From a checkpoint of a small transformer trained on Wikipedia.
Size: MLP 448 SwiGLU, 4.09M parameters.
Architecture: RMSNorm before each block, rotary positions, untied embeddings.
Each number is 128 + 32 x the weight over its row's rms, rounded and kept within 0 to 255. Layers, rows and columns count from 0. The size above them is the row's rms in percent of the matrix's.

# layer 2 MLP gate, 448x160, rms 0.108, rows 431-445, columns 0-159
size [101 101  93  99  96  97  86 100 102  97  94 100 100  94 104]
[[152 105 102 124 137 172 116 112 163  84 113  98 137 182 176 132 118 137 163 143 209 109 188 135 114 141  89 160  67  71 109 135 179 172  81 138  91 106 136 149 156 107 179 112 165 141 126 117  76  80 141  73 143 162 147 118  94 123  68 108 110  93 114 110 154 135 129 129 142 129 121  95 142 109 109 119 114 127 119  82 125  95  47 154  65 127 199 165  92  93 128  79 132 144 174 115 122  65 156 127 150 127 124 112 147 132 127 179 120 190 195 131 117 126 194 116  95 185 129 171 138 173 139 189 130 103 120 144 159 157 100 132 108 152 171 140 131  79  73  85  90  98 125  94 169 124 100 137 101 145  77 109 121 124 112 135  63  96 137 112]
 [122  41 196 148 165 114 154  97  91 135 139 111 121 162 183 150 188 113 136 172 110 103 154 184 130 119  90  91 130  99  96 145 163 115 164 133  49 148 138 173 142 145 148  69 148 105 120  91 128 177 108 123 134 101 116 102 115 172 133 110 186 156 161  97 101  68 136 151  90 149 175 126 118 156  93 134 169  81 132 132 120  96 115  97 122 157 171 138  95 137 170 113 112  90 145 186 101 104 164  91 151 135 107 112 152  98 126 140 105 111 187 156  94 145 157  76 133 136  97 129 138 174 126  94 185 131 151 128 163 135 192 148 113 119 124 136  80 157 171 119 105 121 133 134 180 135 126 124 125 151  49 224 126 143  80  54 115 120 169 138]
 [158 150 126 139  75  75 127 126  98 131 123 137 119 139 125 178 179 108  81 132 138 132 148 124 110 101 109 107 168 120 113 148  65 112 130 117  88 152 128 103 154 167 102 144 104  99 116 121 133 101 187  76  87 117 127  83 141 122 134 200 127  77  74 114 147 153 115  82 150 116 169  77 130 152 139 135  99 108 120 140 122 148 189 153  97 135 140 110 100  99 131  94 171 118 111 178 120  55  88  74  28  55 131 176 101 135 166  87 104 159 168  76  97  91  79 113 143  71 159 125 174 106 147 186 112  89 170 150 101  94 141  90  87 138 147 141  96 130 101 192  89 119 100  61  87 127 119 161 121 126 129 121 160 114 108 157 103  84 138  92]
 [100 102 158 147 149  81 133 152 140 139 151 104 109 135 224 148  95 154  57 110 137 192 119 114 134 106  77  81 109 128  52 134 180  95 164 104 114 107 183 166 173 174 133 160 145  87  83 158 120 110 150 114 118 160 125 101 200 183 136 125 166 117 133 101 108 111 159  84 159 129 132 109 158 174 119 125 123 150 106 156  95 123 169 110 130 113  66  72  89 123 129 105 218  86 182 128 122  94 147 124 123 105 102 191  87  83 167 114 109 158 120 165 146 145 135 104  78 107 131 102 150 151 108 122  67 130  98 140 146 181  77 160 127  84 101 166 115 115 114  75 119 126  86 153 112 173 124 164 128 128 159 190 140  98 136 131 101 104 106 140]
 [  4 142 147 109 131  98 133  96 113 143 125 135 141  64 200 113  98 118 113  85 118 178 161  91 168  92 159 168 114  62 137 106  77 139 131 132 108 114 166 147 154 178 151 102 128 116 142 146 168 146 107 133  98 156 155  82 139 176 125 115 100 152 102 149 115 135 160 126 102 110 166 140  72 101 113 130 151  78 109 107 114 123 172  78 132 135  91  65 160 100 159 153 120 130 108 126 111 180  61 150  65 113  88 105 148 129 132 134 114  91 139 172 124  77 113 116 114 173 104 137 129 124 110  47  31 148  82 161 113 110 160 154 136 111  85 143 119 108 106 110 106 117 106  81 124 121 121 167 107 135 109 138 200  80 119 191 125 144 157 115]
 [128 111 168 108 111 128 148 157 110  87 122 145 106 133 175 113 121 159  71 104 130  86  69 186 125 163  93 139 112 156 140  88 156 119 167 146 124 108 127 153 179 174  53 140 111 179  87 103 115 105 111  85 122 124 140 124 141 142 134 105 143 167 183  99 113  63 152 154 104 104 147 104 107 120 121 133  82  46  93 173 127 166  91 200 102 130 103 117  98 142 114 164 176 109 109 123 122  64  96  94 136  72 130 147  73 128 138 108 213 109  58 138 104  37 121  92  81 116 155  66 156 138 106 136 159 132 122 134  81 102  75 183  88  81 137 145 115 139  93  78 164 115 112 128 120 104 137 141 125  97 140 133 134 136 185 160 132 147 135 136]
 [130 144 126 148 145 114 154 117 179 130  82 118 152 140 140 114 178 112 139 128 188 147 147 190 135 167 117 151 107 178 161 122 105 155  94  88 107 146 114 182 146 140 104 124 128 157 132 126  60 142  59 123 152 152 161 117 192 125 140 161 108 102 177 155  84 137 124 141  98 187 135 168 102 103 124 116 158 140 178  98 111 144 106 145  84 220 140 135 117  67  93  70 177  81 131 146 121 122  96  85 120 125 107 156  81 130 157 109 164  88  74 146  83 139  80  71 135 109 130 152 124 148  51 151 124  91 102 147 173 112 139 128 128 148  55  96  95 112 109 164 128 191 144 147  85  96 144  85 132  70 157  84 153 121  65 164 158 115  97 130]
 [185 112  89  97  66 186 140 157  87 141 145  73 142 110 180 118 137  84 159 133 113 205 149 130 161 115 121 132 114 138  95 150 160 147 155 107 106 141 155 174 106  74 128 181 143 167 108 185 119 111 137  97 107 101 108  94 125 109 121 174 133 146 140 120 150 127 129 112  61 111 110 112 116 176 136  72 113 160 122 125  92 159  63 172  99  94 165 130 162 128 161 180 164 133 150 156 132 105 120 147  93 156 121 136  86  98  86 103 191  54 146 122 161 146 140 124 199 197 179 143  50 138 149 141 128 133 113 153  97 129 156 173 111 175 169 138 126 157 214 100 180 104 112 131 105 104 104 140 101 145 159  82 152 160 121 105  99 130 108  99]
 [117 144  91 124 140 117 108 156 134 184 135 123 118 139 137 146 110 140 149 165  79  80  82  24  87 147 138  37  92 188 163 122 112 163 129  80  93 192  99 145 163 117 183 117 215 117 153 109 153 151 108 165 115 125 110 129 120 131 109 134  92 146 159 109 189 111 138 108 120 136 100  71  86 137 131 168 141 212  96 140 147 141 154 103 157 118 146  79  84 162 145 146 162 128 103 146 109  86  87 142 134 152 149  90 175 151  92 165  87 142 127 111  92 139 154 137  97 146  98 137 124 150 129 158  66 148  99  70  63 161 124 104 112 143 117 100 148 123  67 139  97 158 126 153 123 118 180 138 146 152 207  79 137  99 120 128  90 125 154 141]
 [ 78  81 160 158 161  97 127 171 130 149 142 119 151 117 147 154 110  73 237  65  82 132 126 151 146 100 135 120 114 140 124 128 115 118 137 140  97 154 119  96 142 108 107  96 119 182  98 106 186 139 152 131  99 181 152 138 200 155  82 142 150 125 144 116 125 110 112 103  61 129  95 148 113  70 106 130 137 181  51  81  82  91 102  92 164 161 114  89 110 159 121 140 123 126 169 194 144 159 163  92 154 136 103 188  91 136 106 150 140 167 146  95 115 151 139 138 159 151 175 118 160 158 120 158  99 109 113 127  83 100 162 159 143 140 122 105 115 164 130 168 103 117 122 116 108 199 127 190 151 167 172  96 176 146  92 101  73 178 116 185]
 [155 107  94 123 157  85 113 140 151 136  99 156 126 110 115 173 126 121 157 150  96 124 133 149  55  86 177 145  87  98 158 164 133  76 133 138 159 103 116 112 128 105 118 135 149  95  77 153 113 107 102 143 231 173  57 157 127 137 125 138 156 124 167 159 152 116 106 160  57  80 128 125 116 100 131 106 156 140  52 116 143 139 137 127 187 124 155 134  95 168  84 144 125  97  92 118 210 136  73 109  78 105 142 111 161 156 111 104 149 101 156 157 106 154  76 194 167  78 152 192 134  68 118 153 154  75 148 110  97 164 186 115  96 115 140 104 148 141 106 131 102 177 179 111 143 116 144 170 155 156 139 139 167 164 152 122 108 135 113 200]
 [114 109 182 131  97 137 134 162 188  89 180 170 110 111  97 123 169 124  99 139 198  82 160 134 147  42  90 125 126  87 169 129 155 143 139 132 118  92 161  77 141 154 117 153 208  96 126 169 149  75 116 145  95 137  98 114 122 120  65 161 168 143 108  60 161 120 141 146 182 191 129 155 167 131 180 176 119 141 127 162 115 138 172 121  84 148 137 117 121 134 141 150  65 129 153  89  75 126 125  79 140 110 129 130  89 107 103 127 161 101 127 151 121  87 140 157 124 123 129 107 144 117 115 152 127 159 128 137 111 119 136 150  94  54 206 116 145  95  80 161  76  82 198 114 118 112 125 115 126 149 134 118  95 134 163  56  83 137 176  80]
 [ 65 173 137  99 151 108 188 110  89 117  78 145 140 131  85 156 133  84  88 138  97 155 173 148  82 189 118 162 164 160 132 175 157 150  58  89 104  74 100 146 111 158 123 103 126 119 116 139 144 109 145 122 120 135 150 107 119 127  70 130 108 127 153 111 140 193 126 200 150 113 149 145 147 114 161 112 110 114 160 145 102 125 111 103  85  96 162 148 132 127 189 146 150 152 152 169 180 113 130 164 125 108  81 120 214 166 129 150 104 120 145 134 124  94  54 135 191 110 116 103 120  92  86 190 132 168 141 182 155  87  93  84 123 151  93 144 138 143 152  93 126 173  92 119  90 135 180 141  98 107  72  59  92 138  90 136 194 135 105 160]
 [120 117 128 137  75 118  91 143  78 151 143  58  91 174 183 126  95 168 140 102 108 192 118 150  59 135 142 128 100  82 167 150 147 176  86 131 152 177 156 112 119 136 172 156 124 136 122  87 142 118  62 124 141 127  94 130 148 123 137  82 127 193 157 112 108 126  46 132 164 132 172 154 122 143 117 188 132 143 122 209 113 125  99 106 114 147 133 176 154 108 122 175 106 191 113 150  93 162  81 118 120  99 110 143 149 163  92 127 160 187 132 187  86 149 133 104  93 148 129 123 106 147 176 179 105 124  87 136 131  76 130  96 156 183 110 164 174 169 120 106  71 147 133 135 120 155 139 120  68  99 108  70 101 109 175 187 138 140 153 111]
 [ 55 123  93 158 151 170 149 127 107 141 129 175 110 150 128 162 148 132 178 107 169 150 108 121  85 134 124  78 111 161 151 193  95 169 118 103  96 126 133 168 100  89 130 117 131  50 117  85 131 144 102 102 167 106 174  78 127 106 106  91 188 171 134 115 188 185 110 208 119 121 140 116 125 116 141 155 150 151 109 102 116 128 191 129 112  91  83 154 154 129 157 119 142 125 161 124 171 129  63 134  97  98 135 123 155 178 123  76  98  39 172 127  98 148 149  67 160 119 146 122 105 143 150 106 179 136 123 134 149 126 108 114 122 139 165 131 154 195 131 133 122 176 107 136 166 146 155 108 123  55  75 182  80 161 156  96  59 147 137 107]]
# layer 2 MLP up, 448x160, rms 0.105, rows 431-444, columns 0-159
size [ 94  96  99  97 101 100  95  96 103  99  94 100  96  97]
[[ 90 135 112 106 124 139 119 140 144 157 188 115  81 165 101 130 117  84 154 111 152 131 125 118  93 175 101 155  76  97  84  91 112  77 119  85 104  82 117 161 101 110 164  76 140 129 125  71 125  88 176 101 143 127  71 118  83 120 115 131  76 100  91 105 169 110 126 173 109  92 153  78 181 121 129 177 145 124  81  55 178 151 102 115 173 103 145 142 135 103 161  51 121 112 115 164 129 164 133  93 135  95 107 119 149 103 216 153 173 136  97 174 176  95 141 103 157 136 107 131 123 134 106 116 125 119 158 158 152 111 141  59 144 127 209 141 151 149 150  87 159 135 174 145 171  67  95 100 127 176 155 105 191 136 102 176 138 123 154 121]
 [121 141 128 124 129 128 142 161  80  92 166 108 141 165 129  80 192 130 100 113 133 139 120 181 101 129 167 145 118 152 128  71 131 164 130 129 107  87 145 134 120 124 120  47 114 156 143 121 111 178 126 116 125 133  68  96 162 117 126 108 139 129 107 132 129 153 142 130 108 176 118 134 144 130  36  55 141 162 126  17 121 147 145 114 155 157 127  89 122 133 108 165 160 149  27  87  98  76 119 170  99  82 122 108 167  80  96 141 102 122  95 170 112  91 163  97 142 156 109 126 107 116  82 125 164 139  98 122 116 121  85 178 142  54 130 177 175 113  39 124 119  95  72 124 134 158 125 148 166 143 149 117 160 121 129  88  71 148 154 158]
 [118 129  77 118  93 135 149 175 122  97  85 145 101 156  54 112  61  93  86 107 137 125 120 183 106 108 161 160 110 134 170 179 175 135 125  93 112 118 206 120 132 137  99 138 118 152 127 160 168 195  86  93  97  94 140 174 136 126 153 102 115 152 172  98 170 138 131 127 128  96  83 177 124 121 191 110 167 179  95 101 144 162 154  53 125 120 127 132  88 118 187  81 135 143 175 142 105 116 136  71 119 182 131 136 135 195 132 133  91 158  92  99 201 120 166  86  84  91  87  96 137 148 111 118  91 132  69 179 117 127 109 172 119 110 145 174 144 118 160 116 170 126 157 167 136 108 131 166 107 127 110 108 137 177  58 129 124 140 134 102]
 [176 103  98 133 156 133  74 137 157  97 126 146 141 157 121  63 133 148  83 170 137 120 132 133  95 162  76 122 168 121 144  83 120 137 149  99 114 173 167  62 122 174 151  92 105 147 120 108 156  75 128 127 126  79 106 198  99 188 127 143  96 106  98 147 161 128 153 107  90  50 173 117 151 105 121 123 175 164 149 152 186 107 172 132  86 129 107 130 144 145 156 134 183 125 167 113 103 149 142 175 108  91  64  65 171 126 134 135 101 113 106 131 166 162 105 181 162  89 143 144 143 108 109 146 134 152 119  59 136  92  89 110 124 121 108 167  54  76 196 103 110  98 164 135  76 122 128 131 161  97 111 204 113 148  98 140 152 169 150  95]
 [129 125 108 121 147 152 146 119 170 103 106 145 150 142 143 110 129 154 145 101 150  87 135 183  86  86 152 191 104 152 119 126 129 150  96 121 110  69 179 157 125 127 154 107 149  51  55 124 192 114 111 138 138 139 169 151 194 111 178 134 102 167 134 135  73 150  51 112 145 105 109 112  87 131 105 103 148  94  85 164 142 152 115 173 116 114 122 138 123 168 127 117 134 186 113  75 130 141 113  82 132 162 184  98 177 139 125  89 135 181 103  96  84 126 152  76 113 143  92 108 150 115 153 113 100 158 152  90 137 174 136 187 159 216 104 144  86  76 159 110 120 164 139  72 104 179 132 129 177 141  59 137 103 103 125  98 141  58 119 145]
 [108 118  97 173  99 191 142 126 142 132 131 121 127  62  99  77 128 125 156  70 106 117  89 155 109 124 126 177 100 180 176 181 146 122 135 102 175 163 109 168 210 139  94 141 147 128  92  83 131 136 103 167 149 136 114  93 100 157  81  95 178 132 124 176 141 126  86 143  89 151  88 146 145  94 100 104 105 203 109 145 106  89 131 183 108 159 105 115 114 106 169 145 128 102 136 156 115 114  94 146  67 127 144 140 135  43 129  88 117 141 137  94  84 114 106 188 145 174 163 125  90 179  32 162 133 158 203 165  90 112 140 160  98 119 111  97 167 138 145 123 126 136  95 178 130  87 162 113 143 116 142 155 121 140 163 127  85 117  96 165]
 [ 87  75 131 132  88 129 142 166  94 111 101 131 131 140  81 112 179 135 118 120 131 103 111  71 124 133 224 130  71 156  99 118  86 107 139 166 117 161 120 175 173  58 132  80  49 121 173 172 128 130 153 110  81 135 128 126 102 136 181 106 127 113 142  94 155 138 104 140 107  91 137  59 131  88 132 147 135 175  91 112 199 106 128 121 129  82 108 141 149 129 149 100 136 104  73 137 128  92  74 114 157 110 149 104 106 117 172 151 137 115 115 116 103 104  90 120 102 168  76 161  96 117 159 137  88 179 164 153 140 129 163 111 154 122 126 180 125 115 131 181 124  45 104 105  79 172  67  72 131 173 167  99 143 119 108 160  55 143 121 153]
 [133  97  85 154  94 162 156 138 159 116 134  77 117 124 121 133 101 130  70  89 170 127 120 137 101 198 166 179 131 137 111 120 139 137  92 112 145 130 123 120 102 102 192 107 132  90  69 125 151 122 132 115 128 152 161 132 138 174  91 155 168 141 169 147 120  72 180 147 153 125  75 119 109 148 105 129 133 107 151 126 130  87 188  48 194 130 119 115 103  83 153 117  96  93  40 117  76 105 105 126 146 151 120 120 100  70  96  73 147 109 130 152 125  75  99 139 128 180 102  67  82 110 121 182 161 183  97 176 112 141 145 120 105  64 137 103 102  84  98 104  88  70 157 136 104 114 166 121  74  88  82 144 144 167 128 114 100 176  87 114]
 [155  71 111 114 111 114 135 175 180 138 134 111 145 120 165 143 155  99 138 107 159  65  89 121 116 120 106 117  91 157 171 125 119 151 174 140 124 185 134 110  97  82 170 131 198 143 101 103 157 121 118 176 130 123 175 124 110 104 108 106 138 162 119 104 165  78 137 174 128 135  52 147  73  70 129 161 112 154 170  81 182 123 111 137  73 154 100 151 119 199 127 122 110 105 167 191 125  96 125 100 182  99 146 133  97 128 100 141 140 190  79  88 152 131 171 101  87 171 156 122 162 123 101 148 141 139 116 134 160 190 148 158 183 108 128 158 107  82 136 115  75  99  86 207 109 195 148 121 103  93 172  68 124 119 170 133 120 144 112 112]
 [196  95 171 143 133  96 141 127 165 151  99 130 125  71  80 124 145 142 187 112 190 167  89 157 116  79 122  96 113 147 187 143 137 122 130 102  95  70 139  70 194  97 141 123 127 100 112 110 133 105 142  99 129 145 128  98 179 159 130 157 132 181 154 141 188 106 145  82 119 122  94 102 157 142 128  53 107 136 120 107 121  99  76  83 132 100 122  91 104  90 157  98 135 176  90 114 134 149  95 149 112 123 103 160 169 111 103  91 172 171 166 115  57 164 149 158 145 128  98 113  30 103 132  71  80 131 140 139 129 125 123 112 160 121 141 102 150  98 140 170 177 170 156 167 200 120  88 119 130 132 117 142 109 134 113 153 156  81  55  94]
 [ 75 156 153  97 149 139 115 101  83 123 151  98 100 120 108 112 131 150 107 162 129  89 150 111 131 169  19  97  91 159 187 135 120 145 108 131 154  84 167 121 156 127 111 130 159 167 159 171 125 115 142 123 110 122 156 136 134  83 145 132 136  52 111 131 104 109  27 126  70 179 110 120 100 143 127 151 141 136 172  61 124 109  99 167 100 143 158 148 131 101  82 132 159 170 159  89  83 123 139 176 165 131 110  95  98 175  81 163 140 149 165 148 124  85 173 106  82 137 162 185 179 129 106 120 190  92 115 119  94 151 143 139 141 174 154 120  72 120 102 101 117 127 130 104  79  99 138 150  86 145  75 107 117 180 103 114 168 147  46 122]
 [ 97 151 152  76 119 117 166 156 117 143 129  17 153 128 165  95 149 108 138 124 164 126 159 162 104 171 124 106 143 120 144 163 124 173 173 149 118 131 136 161 149 144 131 123 119  96 174 155 135 145 139  83 141  77 129 207  92 148 137 175  77 164  91 154 112 132 181 129 106 200  75 160  83  71 126 189 140 140  78 167 105 142 117  39 110 122 131  87 138 144 149 116 154 152 134 158 175 202 103 158 104 129 121 146 165 121  57 113 128 109 150 130 139 152 145 108 160 103  83  93  97 138 112 139 130 133 147  92 164 193 184 157 120 146 115 130 169 101 170 131  82 159 142 149 149 181 133 152 122  49 108 127 104 168  99 113 145 157 124 141]
 [109 113 139 141 116 132 166 119 165 140 162 153 130  63 160  96 114  80 100 119 119 101 136 133  67 160  90 157 133 109 109 143 166 137 145  70 138 115 120 105 141 114 133  61 115 135 107 158 202 165 144  83 152 255 126 124 164  74 146 101  77 132 120 139  89 158 175 156 115 181 157 140 125 157  79 143 157  99 189  64 104 148 111 139 156 138 128 105 163 113 103 114 157 117 144 127 105 175 111 126  94 101 101 170 152 157 198 116 106  90 125 150 147 106 178 136  93 140 154 181 107 125  94 145 161  78 118 145 119 128 169 171 127  81 108 101  91 181 158 162 167 111 128 111 103 134 112 166 158  80 136 111  98 128 173 108 149 111  82 144]
 [122 129  59 164  95 131 150 127  96  69 133 130 196 152 107 125 159 128 140 118 143 148 181  88 177 112  69 155 119 129  97 106  80 149 150  88 101  78 128  66 155  92 159 122 169 119 148 105 144 159 108 126 130 169 159 118  90 148 146 120  70 116  90 143  88 164 172 130 115 152 123 137 167 123 124 137 128 128 103  57 106 133 119  94 209 124 157 124 144  92 105 115  99 101 108 100 128 201  59 102 163 146 147  90 114  93 123 117 115  70 166 123 153  87  82 154 140 126 122 175 163 212  84  98 190 115 188 141  88 120 145 119 163  93 186 122 160  97 123  85 142 110 150 132 130 169  89 124 119 123  99 196 148 137 188 140 153 127 119  96]]
# layer 2 MLP down (transposed), 448x160, rms 0.0638, rows 431-444, columns 0-159
size [ 96  98  93  99  98  99  94  98 102 101  97 104  96  94]
[[182 128 207  67 121 137 171 116 172 150 133 110 124 115 139 126  94 150  87  26 169  95 104 136  57 140  91 196 115  93  45 101 123  96 186 101 144 136 157 148 163 132 146 127 140  96 106 126  64 164 134 116 112 151 149  79 150 147 164  82 126  93 129 145 106 144 136 105 107 119 176 169 157 146 153 125 104 128 141 164 194 103 207 133 117 161 124  91 103  68 196 126 108 106 164 124  81  92 118 145  82 107 126 135 159 122 158 160 125 141 100 187 162 116 131 209  96 142 162 113 106  99 131  92 130 165 137 171 144 109 120 117 139 129 114 124 165 147 119 147 112  96  93 112 146  98 129 161 157 157 119 149  74 117 137 132 168 152 138  75]
 [159 109 160  66  59 103 124 156 156 143 103 129 135 101 127 154 120 175 162 147  75 167 129 154 164  87 120  56  66 112 137 112 110 144 150 132 160 149 132 175 152 106 122 144  53 146  96 114 147 144 167 146 107 132 170  89 137 132 148  95 184 107 163 115 172 133 155 150 116 126  97 105  95  93 112 150 120  90 131 167 109 119 163 103 178 123 107 150 157 121 136 160 184 145  93 100  86 209 148 102 105 109 102  87 118 177 111 142 118  85 190 160  89 167 106 133 114  59  90 119 154 185 121 141 147 130 137 121 145  97 107 177 101  82 199 228 172  67 158  77  79 121 135  88 142 131 155 116 158 135 116 118 140 121 167 120 121 112 119 150]
 [133 102 123 154 118  99 140  86  68 149  43  69 157 143  84  89 123 143 117 150 158 116  85  85 105 143 134 129 111 109  98 106  79  86 170 148 133 123 106 164 142 162  64 165 115 109 131 111 135 121 126 108 128 116 134 152 181  75 114 135 137 176 141  91 130 137 183 151  69 143 133  95 140  95 138 137 102 187  87 106 142  66  67 105 118 103  97  97 105 154 145 122 146 158 116  64  99 163  88 147 160 101 113 118 142 151 102  83 180 117 140 129 161 134 152 124  49 103  91 184 173 176 173 145  79  59 112 176  84 142 156  72  84 116  97 110 142 121  98 131 125  80 176 168 155 141 100 117 108 141 152 112  69 114  80 143 127 143 178 131]
 [135 154 136 182  58 112 207 174 160  72  96 168 108 145  97 137  70 155  46  93 110 151  90 207 152  99 111 117  86 122 179 145  92  44 130 145 112 108  98 108 144 142  92 131 115 182 116  84 103 144 163 120 151 149  80  89 118  86  99 180  55 130 160  66  97 127 123 117 129 147 114 149 149 124 147 135 155 127 130 110 137 202 123  93 139  99 122 148  93 138  81 106 145  87 147 113  99 114 114 134 134 141 181 150 115 145 118 165 111 150 143  85 123 164 133 123 133  89 143 118  93 163 112  83 100 145  64 163 180 129 105 132 178 127 144 153 134 158 134 112 153 170 105  41 136 103 170 157 111 125 159  93 162 111 158 151 108 106 116 116]
 [ 60  97 121 196 147 126 120 120 132 182 117 144 110 148  95 113 148 119 115 126 144 149 203 117 115 175 131 169 183 201 126 123  96 125 123 124  86 143 172 138 138  89 105 139 151 106 112 115 120 134 148 186 163 140 130 143 104 179  80 126 110  91 124 142  59 130 117 143 119  30 158 105 168  75 127 106 136  97 107 137 123 129 182 131 163 157  83 116 137 118 150  85 106 124 103 120  60 120 125 114 103 171 111 126 166 158 158  66 183 116 159 131  84  88 115 114  98 147 136 119 125 167 118  97 141  75 160  91 115 139  99 111 131 129 245 168 161 139  65 167 150  84  95 123  43 143 123  94 116 131 138  94 154 104 131 109 173 131 123 113]
 [119 102  89  74 118 153  86 131  94 137 174 126 103 165 150 117 143 129 131 106 173 110 205  48 141  90 111 148 103 119  79 108 107 125  88 150 135 141 134 131  83  99 130  92 103 141 154 168 122 102 183 139 167 153 127 147 139 145 156 118 145 103  98 132 134 177 171 116 170 139 112  97 151 118 110 105 196 103 198 104  72  87 104 177 174 165 149  91 109 170  65 136  85 134 154 117 127 176 141  84 123 125 118  98  83 187 116 181 162 164 148 140 225 122 183 181 143 154 113  93 105 103 145 116 147 150 195 134 122 136 135 107 142 116 154  78 130 179 128 144 120 165 109  95 152 194 115 139  86 159  94 154 125 173  93 123 167  92 137  98]
 [151 129 154 162 143 164 122 147 183 120 149 139 190 130 110  93 163 139 113 127 168 110 126 137 146 118 138  80 142 105  84 137  68 141 167 152 107  80 140 179 102 138 144  93 161 134 181 159  87 151  96  94 145 113 144 130 124 121 129 200 165 104 133 118 147 154 105 135 136 173 133 139 111 134 139 104  63 148 203  75 199 130 106 120 124 111 122 149 150 108  86 103 108 122 147 156 125 107 103  47 133  98 191 146  43  63 104  82 121  75  92 135  94 156 108  88 116 133  82 130  73  95 148 150  84 141 150 124 109 151 148  78 116 130  64  77  99  94 115  69  72 102 134 132 107 108 153 178  97  77 133 118 102  90 111 136 143  86 123  66]
 [144  67 139 140 138 118 163 126 197 125 133  77  65 125 140  94 150 140 119 146 181 139 156 162 134 127 167 168  86 156  82 125 119 126 129 142  67  93  88 150 154 165 109 160  78 192 133 110 137 118  96 140 137 218 160  82 177  96 164 135  97 189 134 121 146 144 103 118 112 121 109 107 148 110 121 144 127 153 107 174  91 130 132 110 115 158 108 111  76 153 175 140 104 155 143 125 111 140 100  76 116 121 174 121 118 131 161 126 127  97  85  65 111 187 154  98 117 153 186 143  58  91  99 127 101  92 159  91 152 193 166 152 134 162  78 153  86 112  84 164 174  87  81  86 187 135 109  92  98 140  76 136 122  63 136 120 119 123 151 159]
 [101 118 155 240 136 120 108  94  93 144 106 133 143 131 129 179 103  91 148 112 141 158 101 144 106  92 133 130 119 132 123  90 119 147 189 133 166 108 158  92  75 112 139 126 123 105 137  85 157 171 124 115 104  76 192 121 134 141 109 138 154 161  98 104 111 202  58 143  92 102 156 148 138 147 175 125 139 127 114 146  96 109 148  97 137 122  97 149 159 157 106  98 111 150 194 206 124 123 113 156 161  99  78 117  86  79 114 145 156 114  91 107 162 191 109 122 198 126 149 145 121 141 156 102 160 158 110  68 192  80 131 177  95  91 164 130 224 110 136 130 136 160 154 168  70 101 136  77 133 115 137 150 118 130  66  87 116 151 133 118]
 [ 80 168 121 105 147  95 106  97 136  93 158  89 173  90  88  74 125 154 109  84 109 200  51 140 210 120 125 124 151 115 119  72 141 133 135  79 168 124  74 132 102 138 157 165 109 165 107 131 115 159 151 152 161 127 141 132 134  95 142 146 125 150 123 121 166  65  73  92 102 117 139  75 160 132 164  62 119 111 150 130 155 103 129 124 133 164 119 177 194 131 172 147 108 157 177 131  98 202 145 156 101 126  72  82 149  96 138 128 127 146  99 184 144 101 140 100  76 191 104  95  82 111 134 121 124 172 119 125 128 128  87  99 172 161  80 125 121 135 135 145  58 133 125 176  76 116 149 119 120 137 155  94  85  82 123 105  93 187 101 128]
 [101 136 119 204 189 144 159 137 122 100 107 180  37 124 108  70 120 131 117 100 139 119 140 153 106 136 169  56 125 114  90  92 113 139  89 115  90 159 107 146 127  86  67  75 109 179 131 136 150  68 149 153  66 186 173 128  60 102 171 136  50 161 156  93  89 166 107 120 135 144 123  98  94 120 117 152 121 154 139 172 161 124 164 115 146 130 112 147  99 138 109 153 145 123 115 114 127 146 132 127 182 106 121  89  75 154 123 145 107 100  85 120 133 122 163 137  84 102 142  45  87 141 121 130 149 123 124 138 125 131 117 165 122 147  57  78  95 157 103  82 116 139 152 113 137 112 137 118 138 102 114 196  94  61  67 167 175 110 126 127]
 [109 148  74 145 170 110 108 109  79 108 123  83 109 201 151 136 185 175 120 121 121 142 122 222  95 164 116  78 160 134 191 128 156 178 134 154 126 126 101 128 148 117 181 153 101 102 179 181 114 131 105 174  95 134 168 152  73  49 169  88 116 101 175 134 106 124 180 132 148 105 120 153  76  89 153 109 190 167 164 149  69 145 129 148 152 167  90 130 111 154 158 133 136 118 162 159 160 121 140 141 144 137 124 147  95  91 133  77 132 133  80 146 189 159 142  63 176 108 132  88 101 187 117 110 117 114 134 116 168 173 120 116 141  97 114 122 102 111 158 110 153 111 173 153 124 103 160  53  98 142 145 166 142 139 161 165 129 149 100  93]
 [125  86  88 114 154 176 136 165 128 111  84 105  86 115 180  60 131 130 149 142 133 137   0 112 163 123 190  82 109  80 118 160 170 192  85 106 133 117 125  80 112 107 157  72  87 130  98 119 114  97 159  88 116  93 174 123 128 115  92  89 132 154 138 139 100 152 186 124 151 120 175 136  98 140 130  88 171 107 173 147 103 142 147 141  91 109 123 101 163 153  66 146 168 128 162 127 145 115 133 109 127 128 122 126  99 177 191 175 114 151 120 125 136  98 117  97 144 163  68  81 175 117 123  81 152 178 102 139 118 163 123 143 155 103 132 112 150  89 145  95  76 191 112 135 176 148 142  93  92 155  70  97 102 111 139 143 127  93 143 166]
 [148 157 117 112 201  91 155 107  99 113  89 128 139 137 100 104 104 175 119  84 113 141  97 118  42 127 148 148  91 135 125 166 202 127  88 116  93 155 170 130  87 132 172  75 135 142 138 137 109 120 144 123 119 163 144 124 141 136 188  57  95 100  96 113 150  70 102 120 144 121 172  98 120  79  59 111 176 160 177 186 142 116 128 103 178 128 114 162 158 110 117 158  67 149 151 102 102 129 137 116 116 143 107 137 150 107  73 114 150 125 133 104 143 110 134  90 132 134 132 132 103 126 197 116 144 179 128 112  98 209  72 102 115 128  53 222 112 117 117 123  73 196 103 158 112 129 134 148 133 103  68 128 106 172 143 118 139  94 167 138]]